config.yaml
d_model: 768
head_dim: 64
norm: "rmsnorm"
tie_embeddings: true
beta1: 0.95
Each number is 500 + 40 x the weight over its row's rms, rounded and kept within 0 to 999. Layers, rows and columns count from 0. Numbers have three digits each. The size before them is the row's rms in percent of the matrix's.

# up: layer 2 MLP up, 2304x768, rms 0.0983, rows 2040-2125, columns 336-383
# down: layer 2 MLP down (transposed), 2304x768, rms 0.0697, rows 2040-2125, columns 336-383
# gate: layer 2 MLP gate, 2304x768, rms 0.0937, rows 2041-2125, columns 336-383
up2040 094:485569484534498490557536520543466528508497576548414441564465439537513472481508526512511506562526483470579485490451448488514553505465480467515450
down2040 097:502521543509503492496442500466478523571454466485544536493556589476557529510491571534455463494547529535470505536506517522578433532581524526499450
gate2041 106:472462532516497427511424494489481486548532504471504495498402513490515496519571601489565543515508432439514539450491493485457564445420444520559526
up2041 105:487550499516413573471491430506595419519448514497469518492558521511501526489485467568465542510441574524519445483509521436535479507452545497529587
down2041 102:484456484490541512467508551505492537522579553526476508469412523505449543527493507483540478484548490484525528473461498507459425483578480493512456
gate2042 106:497522555449459525460483446453517529491459575472553499487494486503458465506511475442464492477539538498515458481444511435484507467549496464529467
up2042 093:532502494546446465501471561573518502528561400411451496494523527463566498541479474523463590507561497480487546501542395566456579481501453487507547
down2042 103:506464525433434509563547457445474544510490558537471458478508513523470467484555511467490515472389480507498477510435560515557437512485516435440450
gate2043 094:429518532500577545497496512542413507491473540500577569436488502442427486447500505474506433483487554501522488472480472434512457442544489559528500
up2043 099:509602566479513540469554461527528461513485508536440561518523527495459406599540493564489514492472408575489522430500555500559561525515426497452518
down2043 098:507440485518484468457450520474483582437466470477549539461463424525523546456432499459481527555497560416507449583525494495456452528503553507506552
gate2044 092:498520459465493449503495560482443607576501430508435521496440503543492410571540468487478487478473486418510505552507436550423469500533475458574491
up2044 099:461553562507477533481480474525523488444504471486565454466516478460473460510527460515468525445363552492506544496529509447508529534519358468509533
down2044 095:533506464514580482525535570506413551561563535550479501478447506561511503516473548478510470480600525450511467443490494623483503502477583547513530
gate2045 094:535493551474536529495558495447505502482540444488505453497518455436536429480493460431562481538521502508465539489547476473493474480487516506549487
up2045 099:533497510451445511532474481455518548534532522433540549474470557473546466501453478511456463499512452491480507495577547512481506433471440457534524
down2045 097:430508489540560508493491515562496405519468510511511490531546472546454536472565535528502478463447504478532483556513479480494453543492534522465445
gate2046 092:540446466501478426458486524509567485508433536495476508489473532561477496515495483534501513561504474575475508560559525460497465461497425578515561
up2046 100:541474538548477448505406485537496538520511474476465415510488564555450457526564430442414521556407492541516487525467473489509488541563585504499503
down2046 096:503472477450515557493559547461516473448446542557504495491528442491561549483486552563535512469545482471499466519511514514460516438486429454461513
gate2047 106:507464496532501447485557484482505498479490518536512529517504536566535534442505567529528497486518553496481520506533468558537501539483471488520555
up2047 094:441508501490427513506486456517526508531538494453503491505505420460410526512507452528490494519517436510464468569490542461451467423598529428511501
down2047 102:532492548470469495483521548492448506526517569592440523504523510571498501460555470536536429504484550504456464536530433532541504517508539515501532
gate2048 098:519424501509471488487438552479482527498468490426481447538480528456465428480549524493504547468477551468431463533420522555456531512557536556509576
up2048 100:490449499458449479581528511460463517510475490463495560490474498453466451488436476504589537465510554531494544508601565425513501500483532473458550
down2048 098:461537475483493457423522418576454449527550483508470471493521503462456527451493565507409463526533435491546489495421475588518519497496512514476426
gate2049 096:482518490522532456494530416538472478540411438543511443475524504566486489536457516474539524484507517510476559540448604536514509469514530518523479
up2049 101:483497603534500538438414540495495501462449490537536564488560493485495413449536580553500555488450472517503503500539478460530508510476439495524524
down2049 098:499547425525494516529545455529473498533491532461445475437442465588508557540451431424471387508493528527433528511509533516534517446523525463483477
gate2050 096:466499491506469491518411477469441463565450529495446537495513529515514555513486483448539475479483508513567449440445489440513504449494461514501432
up2050 100:529548590495529499468520486471452504534422494440445440449542509519536498481482520542524544501566532473533428526504462541543544539553562536479403
down2050 095:426468472485461470567502507476563504448611453530460542494426451469511476497494431497440488459453493482484547479525535508502432463473499508531561
gate2051 098:533461500538476439527498476509436555501444495553464469457416507582540527517468424583513498442455497513471473492549481526515463547498477436418523
up2051 099:454522415497457475473489482544532541516499502481475461504493471466511504518539522505497477446471567495571472532491559516537498464549398529500495
down2051 097:565472525462462468479504527497449468439543504536517518460554472567478505502506458528499610524521415497471481457505470526408529501497551523444525
gate2052 107:477413554451478535554544560503487506507494528568490540511521525508556525570555489542545510459511529533496506443393481512468451490501390540477538
up2052 100:461500481501543530480518522406508485456532527480539451528500538479509453512547530500503571521509490424553465533488531517524479499550522502409450
down2052 103:447476502460444522512560416543490514461610496490489595499452552521524534521498433503571504516415531571442620439432526531536421510472469506523522
gate2053 099:365533444497430527528459534489542595507463469571449531495474435553526499488543454455509493548546500477551494536482502402455492461494485473486530
up2053 097:472558501541501438518566527470449440496507427438504571529442427504458455579475459435477564501481531525456499449469496468479519608521500559506546
down2053 096:483477541506512554510439494493508527481445631529454472498490598497552509417526525550520429459488450466512476571512509494551515494439493453563462
gate2054 101:541490607533488516585446484455532459548508524517490485505503513525523547507504443531525492499532449606500512560482527486522523440459584537523562
up2054 106:533505486485499556576508507511465451544518524475487529470541420491466405508501433502500472514564418492500563524575568522508511534461546516547495
down2054 104:454503433457572505492529514409461609468481558488505527529509450480529539466527534594527493543459561546498549552575430500451443524545481512489468
gate2055 097:468494541490481519464508529404505547460519466480485459567523486435500521492530463503520490523466473531528476475510517496490532455462485578496486
up2055 100:540506502523485454474534546568415470520455537459472507480505544577451544508476495500442515508490485534455589542512534456505509490526482512490484
down2055 099:427477477474490519477413482502618560463513486541539457504429435441508496459446544532523535416491558471541480431517461476497488545449533440519564
gate2056 100:467390429502502465434544502483561499510448475457475546505526547442494468497535478500535510446559468469487569500463484539483472459557557544498512
up2056 103:548478551556482522556545522500461558482453460563483462486485560497531473509502520556529558489463551540554564536471517493434509517532504605476515
down2056 103:429417544494522529445490449534509536557531497526480607459529480531449443562514420485524469460493503525378483438468425490514516528539526503550479
gate2057 103:569498486541575505495493449475564510530466575556559468496533541487508515458449549547559484509547458507525581542532474537530483457443485454467518
up2057 094:462573557482422488485540481477495450493477486449436555490511436534484481536548480473515495485432507557457442511476522534470418522530568485513570
down2057 100:556510493493554498536495409523542545498546527554604533518481470502483560500453507489544497528537474462526569517599424484494463488510495476509543
gate2058 104:454507479403518461546504481527500541562512483400492528468472554441512530526463466546492512562485466512534473552480504554436469490517513539554449
up2058 090:417519507416480466497541477547460481492504459449543552536506491511503523525442510547505550506509443488523540563481504552504430502530530534570428
down2058 099:557506544505488546507498493483514537472525558582480475508500494584448451464516481401524488496466511488478488480474489440508570484487414472435504
gate2059 104:557505589545509557526486506544455531485429554557526528554457495483482564454611461543513333521505467517545477525486539515498486481490526525412484
up2059 107:533563541496551531499515496472469500509525513500483479439448508493514446413443476510516447448539512480417497469534555555480466453514424494499539
down2059 105:440499501497509544548547496481514435452488514509529539573507469472514497485493551445554469520500487459485452502431486495464457454529531489479609
gate2060 092:484507507507548433566502476506463517619550500535530477516541539508510485512437458500511479511599523552570483505520544477391465554408462505476461
up2060 101:538458507536455619513496539463462529447495490503454558501499486511456462485509584548425509551425480540480536492501451516473455486564479477529556
down2060 098:453498525435541428493473410509538490552517510481517456537501487472548492517490463545573517444574572461483486499496520522544541502461512440455459
gate2061 099:487501518465548464469556479513488457501479522550502428483494530423617439501513558510513557486552465478502545572497495507459505437488425501519507
up2061 091:441487526430507412459468460541472462465521484483521530464496582547535459486507514486529569472515480498517516539551519561511518498571483512528456
down2061 100:530519509544446537544453538470518548541544505494438575475448467525426510535523510515414451534455503511523490405513535489477472498472484520533542
gate2062 093:471458535484531555532489572548515491543457504511407538472443495490473478442535521478473443441435572471527481423497445487509470463523477497556564
up2062 096:530465499522453585478492502578563509499460475526557457500453444538529459492481491423445519445490519483482458413500494497495433536556478496573538
down2062 092:453512492472484443497504482448467498466514530446417576508550475496474521542515494550574489509537464469501497608543500458519571511469508431426486
gate2063 099:472464463533534526474467491494538549529531487529512446522427539436507571511437533540529513489530494492463586512460451546484505508514492488454451
up2063 101:488484465543438513537527529569483475477463483490501463564444461464487519540450519555500477573486481558495513439462439480482468582548493594460512
down2063 098:518516552424537468513443491424530535495545479460479597450525487516481495556537478486474533452512503496540465502454479559503566452452457455539551
gate2064 095:486507484523538538405537496483417516493456476496469578490589537482538534509502491528564471526534496495489545536536466498515481564527503506454534
up2064 096:568516533521412479456463448538537517503468511490440605528524519536431439480503512479518535488473547448485524532561481553442499495486568520492563
down2064 097:492473487467515526475510538485436452481495510450466497516566490474529544552548533561521481478551421559487535494443512460531485481436472515516466
gate2065 102:490457499481508524501492447501493559516540511524446475517522537554583476403527488436510575526503520482448475534438507540455467485484393489505471
up2065 100:460546476438556496551483571549517554428557533483460452532450441534471567509555496468535544468478497493514511458540507506517507553493455493534487
down2065 099:455573467539575537389493542496446431536501517485527521503482492567437443474396480516556501553499537468436472510494525588541507366485577513537478
gate2066 094:458486494412497419580550491493550496527484484530435525530478505552456515525534570487468565545488506524509491505504492450497537445495509515533507
up2066 104:477441483471503498515595525486540461480418448470481465512475567513558458531527495529445525503477535481490601568457554459581589497458487515486443
down2066 099:533511510563486502464410495517505571534532533499557529524524477447501544494496505471558427490573511470516457497503459513459395500526562467508530
gate2067 102:489524521559442509454524469450556486499480563523512468495489489437518545539501560497455559474522522557557495536436493515544488542485468443472465
up2067 098:517474539442491584438496524507465545500464496524447541498521453560507511487508453549497459508422493520477512481543439429505495499457524466517549
down2067 097:500532470579492497557526494537598519517484511544552499462479519444472514553517516506481467570521524486527483474532533544503512569515506471447457
gate2068 101:573553487441487471477529555551510511532588455477488538483546501522473481525489591550510460528547494503524485441384471539467550490473477457496490
up2068 103:468464536549524533453565523448453505503493429443501512481503474522535468598486537485420495495522554460481475506587429514489480491504586586542519
down2068 099:519531498387498495520476522589461469518574478519568538535523527499540451434491498547498475526477447500517525412462480474536514467544459434532470
gate2069 100:453427440496447549449495504451448539474467385499466472462478470591466451490500516485545477547513566423528463487465463503448481509479496441513528
up2069 111:528464522565493490509413510561487524464477492457471470510555465576492528480468533486525535483562453482566516549464485521431532549430539502500472
down2069 108:503543512483546448486527465429428481474466499498486524505467528489478488456489476546485466449490519478465531485442472502493496555507496453581453
gate2070 098:491528505501537442484484513486468558523460440460515438450476467533509545533501470506519520498482445479492487546491437432455508537554482575569522
up2070 104:482446463570510514454479489548528495460459467497522473474559490485471426507502461507432555559523504534475490507460505510481488545538493526581576
down2070 100:507502482437480511496480467516411496523520612550514497515522526517553513472520493422483434433431460469541461481558535510510473438468487522516440
gate2071 091:503551478474497521464542545535446467549447481490582475467412485459555522545458519524493514467480531521532430600508606513467502522513504489530551
up2071 103:510471467506536488502525474559540470471487514418565453510479533499532435458505464488475504480486584491510471490482481454509439507392575495453452
down2071 098:473480513498453533536452529501466546457513472586486509503547517498526531588493487455484452526505448458469508479529491562524538537569452505545549
gate2072 100:504432474492469516525441509509549508477460466455510551517545470463512470559472525458454511462481518479526539500502440512498502534461537567481530
up2072 095:574515465511478525448504495399476487503491562510466428484497444525447494474496426519497488473545506494526472502522512538472507536494525533490470
down2072 100:430452591533490524511510502511519563477481488435565523522478450479544465452500557451506481491445514488504582509470469484516514456521478509519531
gate2073 103:496543465513548456504532553621482526452480497505435497494529596548548494460488483524508495551555534480511593416531537530521546544497505452448506
up2073 099:515475526455427506500510504539498485547512496476417541485485478487513504457512448497431454497537618498511503473479482465503493512510488489535445
down2073 101:468517427552516525433482458506479506471509565483568474490462507505506425595492508507520558427462438510489495597510537495542509481466513481583541
gate2074 099:522523533475461513553545548484579516508480524484549522485483527466456423474514489470525491547463513508534468511519545495448494506506500533494566
up2074 096:563441483502434526482508524433554504506536532538524486464513498461474484468453477465477524519479523501515582515500501463525502508524463493450489
down2074 100:426526436540554472516460518549453570512498489547536494574389478511456526524503498447536472466557485489541468485535475520494459479479504508503473
gate2075 096:468556497552487548456496510552461489507501494578414476448547523405478484508530407500487594494464525529464571506540504519469439522485457485581567
up2075 109:505492463434482417493480472495548446548467540559528521473497437512520528499519489465506553547415476476476478463448525537530467537484468432554420
down2075 097:557478474515508593498524542540522554484500474455493523553551550480492506548446494531476478462565496519539619552497482497533520483481501513460565
gate2076 092:504529471481512502554520492521519511580516521407577452545497532495511516451479500487489513509504456482443508576474481554592539559559540495545538
up2076 126:562492488452551549506533495476536498552496491474508458498540580407522523557488465540512468520526489513462525485529571455473485560471471447537513
down2076 115:511438455484491492525566488533444463482494523495478515514499577443484487493548464493537497591487500506442449464429551497521506510457529510449551
gate2077 103:441517518459505467441479497432545523497437508491547389474467513511583513461519526544524532554487498496477504574487445495465421550487418487507458
up2077 096:411510561533506483507402595454507477461541525551573450415434506538556493497558541529454532526487541482466482540485506500515458494488461472505494
down2077 099:587457483432531538538503463582489520499468476458439480553566455520410455567503428466519482465516490536528489461556543517515574552538552480470522
gate2078 105:541531509537470541436522547515480518515492488484525459533541437501535505493454468477527541495562523516515553492544501476541513476511455524479508
up2078 095:496547540509460538463522563477574490480445462487533483595557479542531473549464502473586482467538519506512544455459521435520511444506455540494463
down2078 102:469582510508488487546503497516521459500503396531529507512545509578473558444535529516547512526467527449435529498502466572458502525573497538499492
gate2079 107:563448517480483517521560577522471566522436441523500478516457544482558515491491474518531511520475531459506452544455467510512510458484466475561512
up2079 113:503488562517496483464531532479471474493459456511519532546479527485472494539524486527464520515493535564510465564517463470515549468463522535444471
down2079 109:476509496493571513431518474547494506500399526481460479452470506464550493480584473422496503473479491453558477488458545518530502576545448450423462
gate2080 093:517447499533443526438487450519533489537452569578474526501505510456477524517515485470472474469513472577429521514485491514519510460535470473541461
up2080 101:520512529482493508577483540517507469507533465504476474475497470495489535470452457491487504562508512583525472491476536452585473490502485543524546
down2080 099:515533456513474494466503481494587530480496504479542461519470573503494440572539534470495465516551534440476554527416492517453507466526512470526468
gate2081 100:542490455507461449417517555440485554505482473548540496485541516437524453463469538442481489552516557537548493527486530584441576513516495459519390
up2081 095:482491457449459507531459478513504470518495501445472530543429472564492561528524470525506481503524445480494463498502528418503435442481473572536532
down2081 100:507562516514496497393547520503461511517537530515515435499521508407521426491513511492489521530510542562507541501489550564449543482494507460493419
gate2082 114:508502479510508502559519457476500393503475471532510479470544488525463468417494491548479498518485572448476523454504499484426585624607465515557466
up2082 114:615538494482543428508526520555395477503480501424498575500490541525545509542428523533524563518510518487546453441460532516520514513463457484472568
down2082 114:504512593509522510443415490449471523490511530487485494530513436495472537512448450469482443501491451529547547494501532481455452495562566526524514
gate2083 103:539434520511464443448553502488444489508459531495533536515490463478501464505572483496467442521471491570547526488458471573452611495544471492464471
up2083 102:459521479449521479414482475513461418382524444598459539484521412531495482479550492549490520557416463539525491491486471507459500519521436429499543
down2083 104:557438447564485539484457498504527507489492535469441460542514525529531442528455485504491482478417475522545561493470554576471571518450533519557514
gate2084 094:532481459463457507481497549446518487528479537440545476560470489553468449460471518497498457492449536491560574468545458582448523521511473470561425
up2084 100:458454499474486540498553523520477511532553463520440509488544551562482514562456473527557543523526513510497482446528529554499548513529585581497556
down2084 096:563513482431486476523500542439484454443435527497533463504463487506489456395529524504472503427516526487527575543483474500511473468528438462563415
gate2085 101:568479533512547488553612502461601500567491472515522512456548474510549560509553483513495527530503545522526515485523391480562488505549487492506467
up2085 097:516495519536598515493538452460499488526450515555578490552482471478594453502531490542453494504499594564519565461489489519493444450488575529421492
down2085 099:450525466533465561440434534507470523480495533508449540503510576543428513514435497463577450520547412501514453547428582432494524500472450554483480
gate2086 096:484550461482493465520473508510482423436490504451500595500461481516537555473567508562461476516508521503626469450437588488493469559505439507482529
up2086 103:544486467492495575518482508517480511485546503494548441530493499487515542554487504477522489478496528543482483495499534550530530422489500513510497
down2086 099:447514539524481460533544489465521469440488505516446534459441487504517467452486481548508501497519529386495474556502484473463462544500446477496560
gate2087 093:475509497468496449497543521508515536572457530422533525528529461478524517506526499456497531573555570506489487595511461442523510477428466522438551
up2087 098:502444464445517523497465495487533497499536451472421506482485517542442501464552503508516492423395503462458531511540491517484464497559587504526494
down2087 097:510525533555498495476527466490465521562435561513583585485486495487549498518428486530487474541624553508559579521495461474514538511418406520471520
gate2088 095:493492498482513513454502474498440491439468442524477530451531465550472490511531541456437499444577551469500500505517473469515443514551474547581546
up2088 099:431482519545467471494529514482409501500494518525431527528494504518478469510537580590485518524447470468502569537523523454514529474397475484503542
down2088 096:539535442516488534542504420514453497507476454502528512489477419506526553460522473457512449448566517504536466498500517531558449544530433498539455
gate2089 101:511503522511520489469537524529444559489502549503560509509504497507471486490512465519523455486498427491536546546556478491475539462456551501505505
up2089 098:539504552417489472491526450547528457524501518427557469546464464467433435460467515521583515480452520577565467503478515494454523439497521533394434
down2089 102:496477511450480529439422538502519516497430544532449500450470512501546563550490476542449525526641474451460459579488459517523529462491508514571546
gate2090 094:466507463494523618483498523448494488499446540483499525476474606463527590472514545493451507522532499492555501474510510498498543513435491561540438
up2090 099:512459479503456509546515466570459489497490515500484428445502505517443501564441573538587493459453501440490471465465485509559525497508456557524606
down2090 098:466486471522551496443485573506528424535494501525521560607504514466498570473562489463475474492503545550497508470521474502470446473517489470499441
gate2091 106:479477529507538422489499517495468491528519460522538582574530494452479508486424456481470570460507565481492507546430469482538437480568459449480500
up2091 094:443514480509456506495492523473499446463566523472507458404519520541506544481530517566569429538484461498481537453507465574518568499488560582492461
down2091 102:575481524541472436506556537454456537507460485447538492600511525476512486518425422494440563434495576512437476545430496507463533474540449432567523
gate2092 105:494469530545504505548493546503515511487484488463472507476559481562500471554482528550485475464493511529490575442549527532499498588488506534530491
up2092 089:563502463518524476485532445529539493523444470532408538544457501442514501479475496439542536488521481463513461507425483476503546407495427477470519
down2092 100:413460535512526540450483531538501484505514496464520567502494540506430465510524467514479515528526510536528532421565491539511489594567504545491491
gate2093 101:571509543468530519482497502528447464448453486550525502599474508626522511462465492502469567552518467481547520506497496470532515473466494535563535
up2093 089:546511544500524512502533466531516474461475470542538494602573572601503550492472445549443571577511487467456509505462469436524491532482468518519499
down2093 097:412500489519430524547477496465492585606559487509512486457536440410434562443558548444517468489487529493474465494528487513517507463552563465430453
gate2094 098:452471506439499478491457442530482537481533461554529450518455535597542555446615564525478554520523497582530527431507556551415502495452477525449431
up2094 101:489574546530459435444446510449470492591501535461456492466550499495470616500544494474464534487496562432468508505514517543533507490544566544537462
down2094 098:459405497539492514535554530538515476443465440462512427501398523486545506512495559570451579513496500504499505535538451491499524486491454450485469
gate2095 105:516523562462548528578498564537529540507554479461538479512510485510471553469495543524493535515549502511451455449480472493520511542503490536431437
up2095 101:485447521469494460474497571451534532442493510535535485540459559596550505458450494458489549455511502474551512553524553449470543530545446537472488
down2095 102:521544498554449458504551445476513523411432483551507510501513515499530466589551451505450461542434477466491520527484523481475455481465531557457537
gate2096 097:476481486529512487553474484459432487498529502590499502501446505483522495467551539585528521406514579519438502578476536520511526575574514553468497
up2096 099:428457537468428487470435544443543449495461525527504506537531490534498489480543520540462523471492549515489555537584510480515510524546472506576512
down2096 098:546544519449557532514510505496495552464562426492492552483469497518544490483413504437511470506455472497546420447426499530495556498441463504497464
gate2097 104:534511492509523546528520524549463470497489450497540487482585454404496483580553428519486542478498505545515462508446518516563445531453532466556604
up2097 096:449497527507484543482503480472454541521470565499442518517506468463488527466563479459503466502504566509466535552494398536472505581549533447544494
down2097 102:489505501518532530440501541502544458474539476567539466475544433434537509521485389566440551492490452610491464501443519506513449493470436524471554
gate2098 100:529482509498547461501586602480494507391517524599492467507486476485544523431537569454468503459497478543491522530527492497395525537524458637521492
up2098 101:444458549522530497466467494536508463567513523505505445485505478539413463550495509539472492516422444464505447600522514488557482487482526487511495
down2098 098:567484479519411429483531424569485530463419494524511541489497486454530501540440418506488570579558528481477487500504476466485513555474490535520551
gate2099 104:532539495516574468484542578417508487532410435536493534448549502513452519513488507470496452499499529534488457521566430606459501494482553466438475
up2099 105:581476372450506500471481439564460464507490462391512477449479523504498501547525542482490541452461494485450487481462510461547569545540464573513492
down2099 101:463535539555497460461524504472522535532571469600470486511603469423506513456501467533441494552530561512461539533424506515410485519473572462506549
gate2100 091:530509550441466447556522543487432566418458517519475482459471476516432505404480496527455504504501496466539535452486431420500482516486497443509497
up2100 097:508527495519543534479503564508568484522511503552558435501515567484507520564471549529559484526520504478473489511490533539509385474544515545403549
down2100 094:530530468472408503520487464482425458528468522434447561511495446496503484390558430444393529456479483533507550458532473466498578502451512473582467
gate2101 101:523479438565468527447420411459465537491489435493522554551444462464537484462544520555511458471522496516468518490504536526485498475516417506496544
up2101 104:551528551555447532468499481534486539487535512514534477552433503555482444496467547518464493533508443511492483546540486484517446487526501485459528
down2101 100:438517397476533502520439518433590424518519491551519513471553531468510527509429501439539462465452503459555487503446478507506562567466427490563507
gate2102 110:495473538475477463405472487452525481469520491458499446515557533451553493522480495454482488525575513464425489569511527510454540544533562473442477
up2102 115:505557451477530486505490555458385475499493465408460544449492542502480498497469494427512528437483461487483468409469519541439529524478526489513483
down2102 112:503525556432493445550497521471541473545456557533512583550550421512486454478504478466495444490542493511511449529467529502510473549566498541460433
gate2103 107:572519538492507508545399541533411554495539473520531567522457448519482491445469542498499509473508506438506498493505559502482430489522469476460496
up2103 096:488535465490517471518458509529559509504493524446548522425495468488471455470537564523488492491496515492523446518413565448442501545445509481489506
down2103 102:520425441456524487468531475407548503499494450538449462438521528535484527531536497486522494577496526549491533511525467538501535547537504478560558
gate2104 099:433463567496547478547470510507381497490474462497573505533513505518440508524568493477518461449543419526409458507498435492582534516443534498513505
up2104 095:464433488533530468512549535494522436547506495542527499486556562466535447482555473504520538467496498499510451560462465556423510524459490516440413
down2104 097:627532545541492512542470456498524508482504492430504437468546472541519571472429546521520540474557589469506508435532589466578496542552455467504549
gate2105 099:452547493501431524473506458546486480510413490540521533571471436587450443487509480523464500449502497457500516566545514443505485419514540465537465
up2105 098:475515537488479519514519490564570497477512480529517541510460521551510448450462568485533521493515558503481440551529558479471529522530530502532525
down2105 099:541451465551526537517470502481487521491484512419445436439509516458498539527536473528500502561430509485502557445461480528485505591494414497515563
gate2106 097:545472540541425529558553510482511499505505510509574463472496505501562520539492541482553568495536506523470482491492462491543482526434477483571518
up2106 101:452470482501532450537459483519561435442443551491532570503458475535525505475452552469498464471472481524512507457538460470471442496456506530522493
down2106 099:528515553474470508459540561505454558534541475533460464517508564511456479506515487565528470470530507446470564477453490532472539516536498479485488
gate2107 090:492497515435419461506566546479530540498458540560543506569494479477567514512452538454530462502457511527524423526558514450535463471480574574515502
up2107 100:468443462497462551514563453483492509480488497569455517493471518471559477524498486529537490535505438502512415451451445535508565482475471487476445
down2107 096:566520553529581538498494539521520443539551485405548466500553504494448474495541501485484518502520536455462601531533497446460500534535538488484492
gate2108 090:537497488497555424499503494553490538517553423489565468477508442423505518487498549500538387497496498466377490509512429514452471565488469503500503
up2108 090:480568566509535460500527478508469538551524559524454479536465507452536491522533508484474498460506434481514546459564493488568479443482573515576524
down2108 094:486439480497471587467535504526493489501453498465462507502504509594479467502461480493538606539519543478490470528467593512465461531532507450435446
gate2109 092:497494428532507522577483484503456472480477500451521576551464528451558484547562484516503454450513530474516489511562487521445466495525480519592506
up2109 092:525519557450477487448511535554457534471504485437488488548514488542484495476400490445429505510502476496486505446451515455517452578502564519507588
down2109 097:506532507561520492432537462458521439493476534474502471403525501519434432503535540572469460504478496496457447492500503536522495507438466526502437
gate2110 100:494527418504455540471501479464530505498476476522493483498509491516438527524483528486489527489452487530480499558479449482445501544550458443499463
up2110 104:472461474457449444475490518454512478548499530579471484482474550509556462515499526506570484531498536500530448467555526518504556471519509473546462
down2110 099:526491524508472565487532491553483523468552454432462569515520476449459558544487480507482489456508475504483501506505493556486478529498512499455535
gate2111 100:555540506502527413421520543484550463471532561544459478451545524494499444519492444553469414534439486459507474568487497452560501495472528517437561
up2111 099:549495489503523506468499513448563475514544523523477477426480500429514431519445462502485477496464504477443564538506446534522480491558529560467569
down2111 103:509513443521470503574524532522424501488477495472481529416451481553453454494422550516536551493527520500493531501530489523454560582528465436525452
gate2112 100:503422530414431509496488531524500513490512529455457464502410534402576539498503436528495482555464553513498532555543504536555554432412538496543460
up2112 102:431562472493454519446398531417456553480456563477518485515457482502495442484476471521438515571479506469481511512487454390425520541527509560498477
down2112 096:523487463509588442494562455523516462476511479544480507474591561477461570521530473457597433444521544509459530521463504607570520507457470474513537
gate2113 103:530454508521455506507507510452467590563424475443496508528525458538533456533514488558518491573519431482445378559528511476544574480493505487416465
up2113 098:484474425481492542505472514530489513508476467527535532441560492542552542525499585490523499452419482506507436524501497469572477569547464486458465
down2113 101:507507590512523414502489481464474439500522502490459434494494493504466435436495463509489562493476510513475500489519506470492445481521497519546537
gate2114 095:386510518475461480536565554518511521499483523477492492444558526533510506506488480433513483573478489518469484471517452450477472489486481439591516
up2114 098:475526496446479553515497513468561550526518510576437523494534481557524496460473433596545498453461554505463515523543506504486560470506503493484481
down2114 097:513452441561509490547576480517435518505504453434547450503457557402557568489522572424471463514535447572520471509461500466469440473475541457444541
gate2115 106:585501520438527510544491522561517487470548383440478533505466507516440484531508472510385530512487491490490474523465488536436498494453500459471538
up2115 100:487524443427505508524499520491498499503517522537463499437498520434472493568454472472577544464528520543556488480550522481594530541519525612520494
down2115 102:521586452522479408510505435522505528443515472516476522496459469522520458506514478488438456495500541481507522441469553463428494473522517399473577
gate2116 095:523571530397511579480501524517448578575472467506476465520507502479455528507528415502456479537518491439489482526530523542475467464489495490479505
up2116 101:524486426437520559488448501505465481539489475487445476546495536475498471536513431503543490553465455549522463490456616439504525523491477507488571
down2116 095:488502554596502447482527459504477507433532485481594505473552472541567523446481576464464515472555507467481543491467379480540522477446504504454447
gate2117 103:481476481545459454556489499500496508523479498555450464549471526545510555445503522516513555474501482527450543474505520501460491573435428510473488
up2117 093:515513506502464498553497498555471507516497474550521519509507539505488490521438574487516513439506445527512527504457445495534455522417471523482522
down2117 102:479521500460417536467472506482437535512533500468487518550499473469469516459573460473507495498540536527551519532522437455484479498593540484531508
gate2118 104:475485497506482485465452552441450501464529511563498561530482498485515474506506475441441457573510524435521508496498459506479506496489499402500493
up2118 097:514486535446519522448461554456455523480537531509471487503429480541450441526484513497435498499457501476498534531562470494493528503511479413557517
down2118 103:520509446493518492623569497527580512468484483556487498460589552512505512514471582523531454498525521521540504454466502477500450466441454543454429
gate2119 099:498469451571531515445474466495481540572576421529498462520464458529517484449526486542486551500554475470431564502578542529461448427496507547473475
up2119 104:460466491545481505524476435418506481514564496472525507501492541532427500392416589530420457497519553561482532499446518549470495526496519592564523
down2119 105:465563487495503589496537528572508430510457513496541440526525575546467445531508408518520540490532488464483511528533535493461499571482477419495486
gate2120 097:471510526519467478456515472542436476514507512500523391448489547480575524531511499502477488506488564501510492495560521530555465582496586509425484
up2120 101:474465463460477489486517450491545489478551473565459538537537513534557490484502570549479497532517567550485482521498447512505510513483585546471535
down2120 097:577493467538442607515487485494458495524422525460464483457494500542497487457512408523534547472480482439485557516520532523523498427499386521480504
gate2121 101:500514400503519436532495505458491524508577563466557540524487544483518499441489540486506519554517535518495421551518491425488576497519529490463541
up2121 093:512515635478450576457506486502504473483505485512511455578519530497495482518514531516490523548565495461475487385537597529521449417476547475485509
down2121 100:499546504507529441539468413445528560540545539469504537484500523498519472482514523506466485442512465551537463482543431426458531525476574530530486
gate2122 101:488483520537492489526425534577501536508509532545478596512423526490509493482517506449427497425536511467473539543527491441405533449485556486475534
up2122 103:477502552433443512470510478487486492549519464564479500406442508460555505586523516487476478496515476462553556467538493481496461360504536537476526
down2122 103:475500516610496502506514487480550534473509527500541474524485443490498526520530493498502480566510532517476474468415527475534529574472476460508523
gate2123 103:512492575484410520531525463485503520497417463460462481510488580500562493502556539524474521520462545494466539550515477508488481515458505449482485
up2123 102:455466446518523510456548541492525479474477515511478481533427470476516408479489470481539550473555459539595468469517507503507516450516505516518537
down2123 109:475580529540474465513500404455513494543477540466526471507552508502554478509482524522458500485428489474491512545515506504491549464490467470472546
gate2124 093:486505519544465472470428509527517514499520494512486462491495492455547524514504538394474536485532517477551492472491443489504445501472373487486591
up2124 100:519548437485483506543472448515554553507509501436458466478459465533521528554538488479667563529499552479540564438501489504486429518470436515521543
down2124 096:471498576518509534452524532469445454494451527544546526483568518471534445457449546555404451466463410577422475534556512449488512561575536476443482
gate2125 105:506482459543523418547522491495462513556465410434489480520491486585546495493529478486483482506555522552533469541436531464490467460487536501455476
up2125 100:496480543520478487473469471435502480541492571501537500505557535528432560560459458490498558542434417523443581456496449487507528541540501572492494
down2125 103:504558378457524514611509484558470538492504395508406432530530450464551507414508488529488426450580537478551454463511520535484503512458442437491508